From a checkpoint of a small transformer trained on Wikipedia.
Size: width 640, MLP 1728 SwiGLU, vocabulary 16384, 111M parameters.
Training: a variant of Muon for these matrices, 1241M tokens, 4735 steps.
Each number is 500 + 40 x the weight over its row's rms, rounded and kept within 0 to 999. Layers, rows and columns count from 0. Numbers have three digits each. The size before them is the row's rms in percent of the matrix's.

# q: layer 14 attention query, 640x640, rms 0.0673, rows 27-51, columns 384-511
# k: layer 14 attention key, 640x640, rms 0.0671, rows 27-50, columns 384-511
q27 103:473477529539507540551553500626475468489407512489508557500557477512518491494579504455479422558556483521542459431498515516426465492540472527438572478494498410449512524520551494503476504485546470459504551488474445531445496518473442513469492527439550465486443498506493517546436523490530508474487519437505449481411512511486528518489548524530485541524472526568536395478435463507443557494462
k27 106:465506495430474468524518554546499442468465457453551457433495555475444579531406532594476531463445466543449498540516479492478506496484530546491472452524507500531477515447424455501511489479465508465589561531576433535474478488476476509432527558520558557557507525500477469556526504487455434451499517578444555440504523489507492512480520442472499490501551457512467451548453532426571521511578
q28 098:508442400460523553551556497479461429471549437432505469537525467479496486571431485537443549496528501565431509509541487478443481441462480482512504484469495494517487559528516450481581494470546487482567518461475459466571533500540474476530485465443568578444444506473510551501461512448478452538538450451435516559508547543478514535499522512509555485547475490465441488459497574436429498550564
k28 100:484507517532526522459510486434440504479492541573478471584457506551496513477555537500546480526493528465556514444479522546476480464498528445446510547524555527472510454546565547504496485541439535548489515547506586527544536519512488500527446539540464579499461534476497545519454420531523492495520525461457447514494486502458551492450511490550486444576449512532554525473470475568449583463505
q29 098:456523500412465577524508540546513517504582501484580413519550490531502502510442453419500513565486475455458439503538489525435520521461523513534552513482484524472529466515528507519599557517497480535495450455501505499503503525456476514552521466553446577446462455456487475480509464478481464513455429417447485540586479523516486465493509526529459449485451430395499492550508550534456519481439
k29 104:529515412497521565476445492462485517559495475493513544504433473510399566558493508521488516581506486505415538511507538498532568480469538526506523509529534568412495462492585486461556551469504520531507483567504504508462450517474484479516481531527490486478456483465499500539503437507469487503540511460524478456478501481470534522490584496478520498498482439428437502462471539499575459487448
q30 103:438493501523514509437435478475610446517415535485454533489471489501529598544601519534546465530463447496493500584526568454499448474483504510519422551455448468481463418509451508480438471486504490466474508465578523480487455512533484537493548477437517496471529527514518485522508479487488497479516488461449440568420510512507513488514488540462492477501514534550549474512479482473546499545439
k30 108:498503480378448526481547527506507448485425532468515511479502561463423553451525533469544480467414469465532471453506506506537501472495440529580548469444558462495490521447473503477457492490524467515464514577514519453528556480457524570451479560468500414513536513479481442449495555551497536510427590518501424542532497394496432447517503449558499513597598550480463494476456511532492518504506
q31 092:513424482519516519473566485503496494551519454516407510515492417384483576503491405445499483496507539505527565412521501499501484489525517550468481555464494530521570424518520450492435488482514477492445524503520549550461527487516551537497446436486520579514518450444540442465531503464490547525474502512565567462435534541471522473494461566469528461515522452515409532465510514605448475509463
k31 100:520457498488527542502493461558527530487496439499520473494440481462559499413512494461559509504459456503560549464494517470512447457456493442519451592574484488499475494540463522508520540583523469521492548533432620496514408580494419449481498519541504491541494535476533500475505470487515608485467454554427475511470420472457530427454507599424453539519435525542429463514519546574486505526461
q32 097:469542460482482547466534516460488544493473550582408475525432523455478461527456519486628487443503552461475514561566531486532487425501513599548496492503521447528471466471445469462485522498561523549501496559518572520494482529478497494417539575478507552526488475463518497498598485471486504556448564535503583558550474497599489580506455502524475506488587467490511514428480493530496474492517
k32 099:505535475431486494504606519564537447508503475525414514588519517473502489519512520504550448491458500488475546526481544539547394455473462492490445476456471548507508514460437495543517460442526526472428541470445498439553506509503449595444541516580489425544476459453488512470534520549502612418495529538513540470465489533511466554454494520425488520531504526482540501461495444549505532456586
q33 095:449486453540531557507473522556561488455432553484476462468517508500586567506509443494460456503539489551547478479520457486553529419494541484512526449520448473518503477485485553487572513515469440517502542547539396469522484456474487538532540507495482469507486457498477549456519463511504522479435431436558512470529545479478520486549473530526573484453453554508599477530491563543458466493503
k33 096:540536447513550502493443501510530504488533540445513491518502519519539541518509429524511531480483540461554497510480476506478532461504451528433486539510488501445499510431558460536509541453515429547498497492502456463504486445558512428541459453532497490518449555425484490441566520541556518492499505467518551445520478493484483570411503442514589458479451422540509544445578456517500517546530
q34 098:496493494472436497505525490532418464500529537572458476429491487411560391493481495512513527529517522542502554514462477542523481500530503504454547488588456496450486485486565459459470489583496514523546490481508527467534515406541531509496472496449535463533505511470534506419471481461547547536436434449493432491414520415403494522505468580476485590504550498487515504478439539469481441523464
k34 102:493506521507449436575564495539543503522562521449551511492513401492527496461447512454553487527472518531509479489419569541489402445460493404516524495570517474521568547545542530531441518556479509560456511540486565487485537531482563535498471556539449490519448507509529502496478603463442496473525523573488435436478536519528441447523521562486537456469488465486499480461540523511490526492474
q35 099:509554438441467462540563487490422416548523445469510541548515448523431505510455527429475505475472525406501488403538455542459618436516512499492502499458438515523401466442488472508466548437574493528469397518478526461438513489522493525540453537470517486471475469460494419545478468499469533532503481400488454507417494477495495466519499523595516471470433487493478525457600486435410477501499
k35 103:567478444536477529488481441450503486528538493523470521498430525573489466510497554530511491487484509404558512550509487482513512498492467521537519491541426479438530579477479526544536498534434498493461535484510580465566507529516421475552578556536502518442459500477521523523465403490447540522547535478472541461518520403499570548506589530532547477507477518513485450506520489518493499495506
q36 100:462463513469509411541496490507482499497498533464550500471489507465492517509438467484491505499466543471490466581522426591526487479483528501474573470521438492503548536552529518542467456537416509470554471432415524423495471541472454579557501482512544544558548416496518468570574487444588476476466546516562455529460467539478556405498474586510550486524443461498494484528550519530456511526438
k36 107:465504506517481421475443576504501492473430568510490477493493519497515440488454433502480558483406540505511525546554444488515577513533568521579485521516476455537563460533486479521479527545506472545491487502549512514500494581481512456515501485504565540555491515509448489588580461486476470460508546455531518539462485487502486507515517484563536532527491442470530514515464565479478520477430
q37 102:442489471444508450484533482532563525487492464521532515487477503466523528564513504489481466433532501454477501489559455572537555505536475500585545467544415493556463501448496542432542498468501511487511469449493498535532484480566480478525508544500527482533467544482520441441447509495565516489469534486480479495515471494519535479430504474487586543440499435432502551523505462536502536561542
k37 108:504543487519505517472537517541587493550534494493531527541500544481502517491554474493443527501512502443540445553485527491459601519424510490495577510552452440469559476523494483540588507449537449429466483463544475518417475434471500555430523432518467428580491483492521521514551464483563583445573407505562470442582533513495524487508575473448582540455478387469521505512487466531566500519503
q38 098:540535502457466484505509495528444461508493514549518471492461503492447466446437564530541478509456544470497556623435501499494521489531516497508502516544503527576489532590458506499492496507521483491570448533572535437454568498496549435497535519482521474466504511570481508490522501457532481580531521484501503503483479464548437531547486533536527509426490481512447478509560449481479503474513
k38 108:522537448493556592459468508453470528439483455542491530541415552503475523506458499496511471523447480446532505549535496476409429441414439457560482484553500516473405531515494516516505458438462489537521526495556499460489525491489486534567496492442535502483470554480473570457438502516520488475540548487466481475559490469477468533525524440507524530476479511468528457493515397510515503495490
q39 106:535572437511536486513488561515564473520489546471404536487518468526526544441460542535434522493451478454581525560480490524494470503439515506511497458511513477498515512484528441529449475511515539524469520503509572472530495476510526484514480464516466535440540575494504521497489514505411544521541451545448533473502531544508543567475502528472506465459591513422471507505508482379536494475541
k39 112:436540469567512505479458532483451549454502529505497539569520536501596493436555579512532456500440497469472521530482492516439530478486446486473522547554481506492560524496532518431473457504504541532459526518493511534510529467545497485502516533484511516490463468515480535455524487521569500564550467426521446518504538435464507441479456583499455482504495521478482490552476488545529507472441
q40 093:491487454527437543504530566539501591489468495478496477511544528496564493443574548461487508488482468508499477424544563522520538569508497504549601547531463506480530466499531453473448553495517443475465515447440490499563548532453521521561522563467515489512522538504596502412483505539513435579480517554536439500420470476513558529540509547518539485541437487516560493427473496531491466479400
k40 103:526556572542482504475536516607563558489494519510544472498564499508490560474539469525452460505476485487476479580431514474485582486492499485533501478494487515518461511559503435546496472487509533463565525494503455531490564506562520542452473490455525424445500578491521439528511506445469503481479518530419438484469507520596506451490506466611513565536455461458529549524523459529537464505513
q41 098:487433502507641479480456595493459458520471524535528469460453516487494507487428488554593588480503511477512449486530545403511482564514468536550476523518493436498551483500527515483504533593449466488470516504483511516556438431474506504453516450513473532526540425508518499549525531554455552442493532447501519407598514493477492472497486548575478496521512505495512508479494472425491472435514
k41 103:519463532521552497543556522522394472554447467446517491485553569479494457498440480467546571485507530491463540518530490468542535516559528544478512410520567484486474523478468488508478613515537459451536491470469503497535543457483516515528475468505418440502526457500463568506554562601498541534481529480486547516518540489500446434571499591499485499529489555548562456490515537481418456471505
q42 108:521503509471482535513488500476469543479509512518530463504464463489474470425474527525438499483452520476498415472491470495555550525444502556447582540555510470470513513504487524533469523491502583485496540474443513499498487518480535495485437577444481498466493497566516515477537484521482418519554572485526541539462508494435533488452477504515497420394460473499547544529412512488514530570532
k42 108:497459495498488533478521444493503488543460472544508486560478570560481499455533525547561530517469528406418468498482388517428498447535462500510474508402508455402538454467492462457510527452457519462503497458483470476465451521527481466501405507445485468497518526491539547516529443502443420476518541572515483510484452488524492476465477398525474452461444526515448442510502536477509501555471
q43 101:518510453415544444471489563494472550435554532521548531408515378506419517455441483482469544488499533501488463465549521520543443550539483584495577511501505454601550537442443491464465403511465525459474554444497531498502514519488513487530494535507518484483480440470528509443488474442526516522536460537454501551442455467488583467443425561517567523506528478509551523493510469457489481440531
k43 110:559606496502472492512458455486576467449532512547527465477439509491524436450454492576411484485484523550529474568522509506498599496556430549558471523441459536494540500521509528518478557489522524471474517477501485503506522481490540580468482488413521521467495495565464481537509426512543542496504483467516468546530468531557553565563552492520491483492492524467478506444581442517481478501502
q44 108:482488525501533445474487443544478450424470512476510446541465450493512547522500557467450498511492505481509501524549486491458533494531512526483509520424503502459412513561520432498459556460477573552590530439454503541494488470517512492470528495446475468588415539486515481509527493507519557447437461463460649564390526515511526550540458514501456520549606517554473472430567537635484567511564
k44 110:440460503500459463524495486481476436492515521480530487508545505481552485532473409561468437514544453460533476488553513510456561510527555449436452511466483408543441509508414526454518482528519474475438534467501482550485473527508552534370478507478509465531556477576505428543497498482468465435491451525463463544506428443439506451468480528591466555562455493546452525468552480546549561519445
q45 099:477520507539500485535507503508468536577471551544572490501455515544452464470513441399531503438492534438507532435476455519455493560561454506527526566483501534501474544494494549471533524507495499541497540524503430505483438518487545527534510520487497462568450484472540465413510576575551536483472485445469498486412549489529510474538507465517487557526436467580560498504517491562417550511460
k45 109:552538461498514598550528435507535413578485493485487492521465433501559487491500448520521566570429538407495433504488525520482542577514525462562492521501430515421552514490539517488521483448474530528493488596513472498449441470493479518497499475501479516498521548568505487461613452571459573427456394497547498489518514499514519511495516475514478497481510538451528556440571566458586505517429
q46 108:526532436504449564484474498532416558518494459527514427522420577446483507561439515439487578482572507540528467471509516516510566469522521496536529509578454513460559503462465456526539519467563537470437511488514417521560488507519475571521539467473489505425552481455541533552528503473549531507477478462504478462534491594474504443509529533524553495483507483586483528492473484502562441472560
k46 115:447470544517533521509413434541583594490511519464527448492448489545425561519534579495479512554518529471536475483529506466455538432542476483536490537441447486429452445444483550521463545503513558518528574523513485506560465534508467491455475482517504459500553460449566517482501435489501527503453527490457515449556522554458495559480460475538415508481459443524455492493550460530563520557559
q47 100:548512487461472546523486492398538575520501435587412490599529433528507489503414458548496590455438527482540463452432480505535437443482438494514537477522522524492522491509520535416491440513560557536495516530432491494459533503537487486462498555553452521489513471501461447439477528496528515437518492542430546467511457543446505477520533481475582558487540533470473490600517498518433551476617
k47 100:433518469534472514519475440503492489453488521493463565557506503542499440475475479474465435451520478487577566468534487536466551449553464481556586533578480492468480510479549464516451492422514599449439553511451456507550568506565512486522506437513500546439568545496503556466517555453500519580556487487449451567470487480481513543479480514504484514504519520526560486539496552517420521500444
q48 103:486520496527490524498512539569562422485373465518566532455495516509493566465495579483516584545477466509545505559502484507515516507485508500579492534546525546543517573568527500450426484495515501461501425497505479548498538499497518523554464498473525475541492465504454517430457499477503548518478529596477472478554471476561463511540483587475539577537527509562444485577451536524519475482461
k48 108:470553568488464592458489563578548470461477525550524520525505500510497477527533589523505509539468516554495465508526526556441537493391397534519506513457548573479479458478478503515544472513508493472467501525530484535501457558467452556488514512448484519464420589436542577536525491496535478473479476564414458438607512512505516521515427523500494557524536518481499542516529495530499450467493
q49 110:509557495442555517568496512537524427484541471537492507504465496521483489590537494489517533487480480540488568508496570506539489500496478461496400487539521528507518437469474521459452547476513480480465451557519505497471454438550517477516500495506475578522547552503431537541484538536490497512548512474530521492514527475459442486441547487416488503465476526426429447566499473463510461427541
k49 110:465478508502460538489501456491499428495488456449493510570513522551433497483494511503596487499514477511493563505492536493573537478496496487473479488514575479496549461453514425494489471449452501578506504604529584519518475516410549531546479429537494463469548532477523581494502454537495450474525484488578460528522495491503484469470397516568533483521510467465515555523430466503519475547467
q50 103:504442521486518532513509509539464499462618540455509486511555424512466474476461404466415529493465529501494417497505497510537448452481492544472592503548560477516547624453488510560519576544554549535530502477524497481542520487470508510574491573508507520465477505487518538435454525468556526563508496460504493568532471563486474456443590471522489432516485529406545457498455513517494499548527
k50 104:515465496505452454447413574459473541512509532526564538521424552484424525573443497492489504568500469395538489479469430466447433475536473553518568483456530526415473509485514509501474532504519473477497477476470479483508483486517507546491428502515501639518498500447453590531495514444517439500498506512506511532524546502462509520554533430499490443460472432520521500506469504460509533517554
q51 102:528481478485444517492608573513584536553499483479525517512518475525485518547559499514521544503477449441506465518526556527559463494553441466491480523486497546456526443495534487533490507441548502476457436451498478451515508499508477436618512410580489544490525512479447549488565460529527467472506530501457513494583487464509528486483536407527397540462439567588526512465497546471611535572488